Weights of a small transformer language model: 4 heads of 32 (1 for keys and values).
Each number is 200 + 30 x the weight over its row's rms, rounded and kept within 0 to 999. Layers, rows and columns count from 0. The size before them is the row's rms in percent of the matrix's.

# layer 11 MLP down, 128x320, rms 0.388, rows 85-125, columns 160-239
094,140,192,208,224,238,273,249,177,184,189,211,208,202,176,220,109,215,167,190,185,190,213,170,180,227,197,148,212,227,210,253,222,239,191,232,232,198,180,196,200,197,220,237,147,172,205,166,205,182,202,146,173,193,190,188,157,233,180,165,139,165,160,186,221,193,145,232,216,169,241,196,233,202,163,226,193,192,126,176,279
101,179,166,192,239,174,195,137,188,226,209,186,164,162,181,211,195,185,226,192,234,194,194,217,225,161,171,178,202,177,210,219,202,189,193,169,211,172,237,217,222,182,177,275,171,184,214,203,200,205,169,217,215,207,222,122,215,204,174,192,271,228,210,160,149,314,208,188,231,213,195,163,200,174,164,155,108,210,181,216,154
094,208,259,197,204,163,155,170,234,253,140,165,210,156,239,216,234,266,197,180,255,210,279,168,208,186,200,217,165,177,205,170,208,189,197,190,226,203,176,217,172,189,203,242,160,245,181,160,188,181,209,204,216,216,224,122,121,169,189,228,221,187,144,221,213,205,208,220,189,159,218,173,194,273,248,234,245,242,161,183,203
097,141,176,223,234,208,238,242,230,205,271,183,179,199,242,195,181,219,247,205,204,174,185,204,236,274,209,223,204,204,132,204,190,180,205,150,160,176,260,211,219,169,196,190,193,202,165,246,208,163,206,195,181,156,241,192,164,184,237,229,207,210,187,181,201,140,216,221,220,223,244,213,214,172,230,161,235,176,189,156,197
098,202,213,201,193,194,184,259,144,191,225,202,165,140,193,274,201,211,156,214,188,192,217,213,249,199,210,208,243,218,200,151,209,195,196,205,139,205,205,201,284,174,166,191,206,199,148,189,232,154,185,181,249,227,161,191,215,165,240,176,168,182,218,166,214,169,218,177,199,181,186,132,190,198,201,222,211,208,161,169,213
101,204,204,221,242,228,133,215,163,164,251,185,250,190,172,250,224,220,229,131,202,188,160,233,172,205,170,174,221,214,188,174,164,197,181,214,177,263,203,218,248,244,222,197,201,198,186,190,223,146,176,154,136,218,228,201,218,163,214,158,173,205,203,217,162,196,206,227,198,198,167,215,241,253,222,197,194,219,182,199,154
092,170,199,189,218,210,192,206,231,125,210,185,207,204,240,205,141,223,250,223,161,224,214,181,207,177,213,184,218,207,168,200,235,197,209,187,224,192,185,197,240,178,142,148,224,183,179,182,194,222,236,200,154,189,180,135,222,170,148,155,209,227,183,247,181,125,184,165,160,163,258,255,218,212,173,227,160,171,212,131,211
102,185,206,209,184,205,167,197,211,190,197,200,211,202,235,192,175,214,223,166,216,226,267,208,183,174,162,244,238,216,197,257,205,176,205,183,234,207,211,215,226,180,176,206,212,203,217,195,196,206,209,280,193,219,190,252,224,133,171,208,232,163,219,233,218,196,217,179,209,223,247,159,156,224,196,170,188,164,190,149,233
099,161,170,199,207,242,230,166,198,249,204,167,166,192,180,184,133,230,201,168,243,194,213,165,190,231,174,160,174,178,175,192,211,136,203,188,208,173,249,193,212,215,231,146,290,175,193,201,168,219,186,167,254,198,166,162,221,230,115,190,195,210,213,174,206,212,115,217,226,243,214,215,142,204,206,219,210,177,248,171,209
102,205,242,216,209,205,200,203,168,199,154,213,211,249,227,238,185,200,260,199,210,171,167,218,190,213,172,186,132,181,154,148,197,230,169,234,219,189,148,195,171,181,246,177,171,229,169,292,204,144,177,174,131,178,175,259,207,265,217,204,210,234,155,188,178,219,195,173,194,206,206,221,223,161,226,185,167,204,200,211,247
100,242,187,185,226,167,135,219,183,202,206,179,227,214,195,207,218,204,162,219,216,265,165,286,197,206,147,218,167,188,189,204,214,201,259,221,212,153,220,197,196,198,181,164,163,202,141,252,214,235,223,233,208,140,259,205,201,200,282,217,209,219,171,270,191,201,197,198,215,192,250,154,205,194,198,188,175,237,156,223,211
092,196,234,149,184,155,166,204,200,203,211,269,204,217,193,222,185,210,275,191,213,191,168,185,185,194,155,178,213,203,214,193,225,200,165,206,181,190,239,147,152,221,189,190,191,180,135,199,225,219,162,173,199,249,135,166,149,166,238,169,192,159,181,174,181,244,233,165,178,207,195,204,196,246,189,194,166,196,201,196,158
097,220,186,285,179,186,183,148,159,185,184,156,202,212,201,169,147,169,250,194,180,207,142,180,166,200,219,201,221,203,174,196,207,216,160,170,242,210,180,165,205,174,228,195,207,211,181,234,211,196,216,228,200,217,202,148,199,234,170,217,145,213,194,193,232,197,146,197,205,173,194,194,231,221,169,185,222,167,200,212,185
104,207,191,207,166,188,190,102,215,257,204,199,213,208,230,214,228,181,236,213,199,141,236,255,213,217,157,272,199,166,181,178,184,203,184,235,204,206,175,184,219,275,168,198,188,181,182,188,161,191,181,217,191,167,171,159,279,197,214,156,226,230,189,247,161,164,214,169,180,157,218,235,228,220,264,216,241,241,188,175,224
090,195,182,240,202,227,191,191,190,248,242,197,167,208,238,199,205,258,188,216,184,184,204,162,230,156,176,226,166,213,157,173,176,231,161,198,211,191,205,166,176,240,177,241,196,228,152,196,189,144,211,232,159,212,184,206,239,159,227,168,178,180,205,210,209,211,190,211,214,204,249,184,217,157,231,194,189,210,224,172,252
092,193,205,213,190,200,190,183,193,188,189,194,244,251,203,201,174,182,217,217,132,203,264,130,163,194,127,239,198,222,171,211,151,211,186,201,174,186,234,151,248,190,225,238,201,193,189,214,167,222,173,195,164,242,180,206,186,202,172,249,147,234,166,204,197,215,247,155,245,140,194,220,189,169,168,186,185,178,205,211,243
103,156,181,213,232,237,204,184,241,156,173,197,257,237,200,177,181,219,202,241,244,170,216,162,241,221,207,222,214,147,214,168,198,219,139,174,191,244,186,204,237,217,225,210,267,166,208,164,189,183,206,176,205,203,247,215,184,205,149,244,197,283,200,233,231,214,198,176,244,235,185,231,179,255,190,186,223,206,164,161,223
096,179,291,191,209,199,172,222,218,240,201,217,241,191,167,185,188,190,144,155,218,169,217,261,139,238,210,183,172,163,219,189,157,204,191,212,187,180,139,246,166,189,191,173,195,182,170,186,228,143,194,226,231,192,234,233,219,235,197,239,222,154,223,176,203,181,182,208,165,195,204,189,164,177,213,239,186,215,247,201,229
093,126,224,226,201,210,188,221,195,224,195,219,163,196,223,210,186,214,182,160,237,148,210,255,189,202,241,177,247,152,174,192,157,188,227,182,202,251,161,214,189,200,173,175,158,180,127,235,182,132,206,135,169,216,224,182,192,169,216,155,247,203,211,149,223,261,197,177,205,169,252,220,195,192,206,146,198,159,143,244,270
097,190,215,142,181,150,217,158,189,187,216,202,181,265,172,224,255,155,184,197,160,167,231,152,177,227,253,172,248,182,239,226,211,224,240,166,190,166,166,143,202,229,239,175,168,124,172,160,188,198,219,200,219,193,244,178,236,187,220,172,241,186,229,166,233,188,209,150,235,199,173,254,219,208,238,191,218,201,181,168,220
103,180,191,214,186,183,201,159,224,186,237,221,204,225,171,204,197,208,165,204,197,189,160,176,248,235,254,201,188,171,203,155,189,244,255,197,223,171,218,180,195,218,224,160,238,212,246,228,221,210,200,172,240,194,227,187,194,204,252,111,179,184,216,200,211,211,160,234,208,139,233,160,208,163,207,161,225,247,172,163,246
100,199,230,266,164,199,222,173,188,197,245,206,144,186,184,183,225,232,199,218,262,218,183,173,227,194,211,201,233,211,182,219,225,207,191,230,135,211,181,212,214,185,125,201,233,214,230,204,175,206,214,203,163,155,179,196,196,198,197,132,188,198,209,207,166,197,176,178,174,198,171,236,199,209,231,254,233,218,262,193,221
099,174,205,182,198,208,219,190,230,200,191,240,215,235,206,236,214,160,211,175,189,186,199,244,208,185,243,155,154,202,244,190,215,189,225,260,173,176,212,214,171,249,247,206,169,210,207,205,148,157,214,176,197,196,225,196,174,192,228,194,209,183,202,216,244,183,120,196,236,164,199,227,203,226,179,218,207,184,202,231,174
097,236,138,139,188,189,225,214,208,197,190,222,194,230,167,200,235,184,230,205,235,150,194,183,98,203,183,219,198,195,213,192,210,205,171,211,198,232,284,228,178,207,228,206,140,157,188,240,231,203,189,206,180,195,268,197,189,249,223,204,164,209,239,170,159,174,197,190,259,212,169,184,206,220,187,226,157,196,210,147,231
102,159,211,214,183,220,288,172,254,166,162,170,221,211,206,156,178,211,167,209,177,217,121,185,228,180,220,207,209,176,189,187,198,175,240,170,180,187,192,195,166,227,173,260,216,173,185,162,252,149,215,210,208,208,159,226,244,206,192,203,207,162,215,200,211,160,207,172,193,244,231,212,185,135,199,211,238,189,149,200,198
097,239,237,216,190,219,210,205,155,227,161,227,194,194,201,197,239,159,245,205,206,245,183,178,168,282,194,201,197,257,199,261,230,196,195,208,227,191,181,191,186,182,177,178,160,218,178,199,165,183,195,197,216,156,214,176,192,164,186,195,208,216,202,234,199,160,223,192,158,206,188,198,201,216,189,178,229,231,201,228,152
105,215,240,154,174,217,206,190,212,220,127,196,196,209,235,242,237,235,231,188,241,206,160,180,182,188,189,207,185,212,213,209,204,193,215,180,234,184,193,207,198,156,190,236,237,224,187,185,199,218,184,255,215,223,248,223,220,168,242,200,179,159,209,175,196,194,185,170,161,235,158,175,218,232,151,196,181,244,243,203,203
149,200,199,204,214,187,186,179,217,204,229,203,239,181,221,224,167,219,253,200,217,244,233,186,195,187,133,223,180,198,219,265,189,209,191,180,135,206,192,130,251,270,185,185,234,213,210,152,180,245,99,207,195,196,219,173,226,216,235,209,239,169,151,182,197,188,255,214,195,181,181,266,187,194,214,198,173,232,228,186,202
136,179,196,170,214,245,242,203,202,240,183,246,188,178,219,153,185,206,180,235,175,227,189,243,185,195,226,208,162,175,188,147,240,233,246,236,187,168,228,166,240,227,213,208,189,241,210,140,227,191,272,227,205,228,232,180,156,164,199,159,176,195,178,183,238,225,226,181,186,223,219,193,152,199,174,180,185,158,194,207,169
096,178,243,173,130,201,206,196,249,173,232,161,215,156,188,245,239,175,176,177,210,192,180,178,210,197,226,220,151,220,192,221,207,155,132,207,142,237,167,222,216,180,143,170,193,188,208,177,137,194,168,211,200,180,243,235,179,275,183,179,182,220,202,195,181,234,267,174,250,128,214,211,206,244,225,186,214,265,182,207,203
099,263,163,208,246,209,181,185,196,249,228,218,219,192,193,123,179,208,211,183,229,188,171,200,161,230,195,208,180,207,237,200,151,210,131,240,230,195,195,209,195,176,231,219,193,160,197,213,155,221,201,188,216,220,210,208,192,190,201,188,218,176,191,125,196,197,178,230,201,207,184,230,209,258,195,128,211,153,216,234,219
098,229,203,252,168,231,197,220,196,132,189,190,244,190,254,223,246,254,235,203,181,206,184,231,247,246,186,176,219,219,179,150,225,224,177,254,198,152,204,253,189,236,202,194,124,155,150,224,227,137,182,214,130,163,112,239,179,252,175,159,188,222,169,220,185,199,166,201,168,211,176,246,157,205,182,226,205,196,144,177,213
094,179,170,160,203,171,186,181,199,226,231,230,228,223,201,221,225,211,156,199,140,172,256,258,184,235,192,171,267,198,182,257,204,234,237,216,220,229,241,191,185,209,227,257,172,206,185,207,180,131,223,239,215,205,147,206,174,191,158,194,282,263,191,221,213,194,203,257,254,232,189,194,168,187,256,206,164,174,202,212,200
097,202,175,184,208,115,191,215,233,163,195,199,172,183,175,215,180,209,163,263,226,201,203,238,251,214,138,217,198,195,152,219,236,190,193,190,187,185,144,221,198,153,188,206,310,263,208,208,163,204,228,158,245,161,222,190,242,207,160,204,170,230,209,245,224,188,206,202,188,213,197,196,182,196,196,239,208,184,238,189,225
108,206,254,187,192,229,170,200,236,254,228,160,196,165,271,255,182,167,217,207,228,202,218,164,202,230,204,221,176,165,173,201,202,189,170,209,232,229,194,207,131,213,182,182,211,247,211,238,192,248,215,152,210,152,207,196,194,217,232,182,169,199,187,158,242,265,157,226,214,252,201,249,105,244,225,202,187,177,223,191,171
097,151,187,213,214,225,262,203,242,179,186,128,195,177,194,243,174,221,210,182,178,167,213,213,216,204,176,251,197,131,209,160,149,186,160,223,197,249,230,149,207,162,145,178,180,167,196,214,175,187,197,218,200,194,201,235,192,152,234,215,217,196,239,221,183,211,180,200,162,243,174,226,172,186,238,167,204,207,231,214,250
094,162,209,236,154,185,161,205,194,181,194,191,166,196,182,223,250,245,210,237,188,249,204,164,122,174,227,223,215,210,197,196,210,182,209,195,214,250,129,165,171,188,193,230,217,233,162,210,169,165,185,184,208,214,228,234,214,195,150,229,163,208,179,238,179,216,189,205,242,246,190,194,203,201,209,201,230,218,201,169,162
103,226,254,192,253,219,279,274,196,190,210,171,189,176,203,255,182,219,176,230,158,185,193,208,221,212,254,221,171,244,216,201,197,163,200,194,212,203,237,164,217,219,198,191,224,183,199,150,157,228,172,195,161,191,183,206,250,204,157,190,192,195,206,176,175,223,193,189,164,225,202,160,221,196,215,170,213,211,248,251,279
106,214,222,153,184,226,186,214,208,210,168,221,160,218,131,179,169,242,208,237,180,174,220,259,236,225,189,196,181,137,249,214,259,184,174,273,250,171,186,219,205,164,234,221,155,199,211,158,192,220,204,181,187,202,174,151,152,163,193,172,197,208,154,228,218,200,202,217,217,241,227,212,213,243,199,156,218,239,211,231,183
097,232,210,189,195,179,193,199,223,169,203,266,178,231,227,232,254,260,180,223,198,166,204,214,193,233,207,167,179,218,170,137,145,209,168,219,184,222,255,180,204,191,216,170,173,191,193,138,198,258,188,245,210,191,189,193,263,185,246,212,212,224,221,147,175,165,218,178,226,191,188,272,187,219,182,208,209,198,190,233,197
095,190,183,208,233,149,175,206,193,192,148,201,184,177,155,168,204,166,170,174,165,201,171,177,237,188,216,186,220,220,180,210,197,177,229,182,235,167,207,208,158,181,195,142,209,189,261,207,192,204,172,168,179,206,206,174,192,189,150,187,190,183,212,200,196,189,176,188,184,230,198,240,167,225,234,257,193,236,225,193,209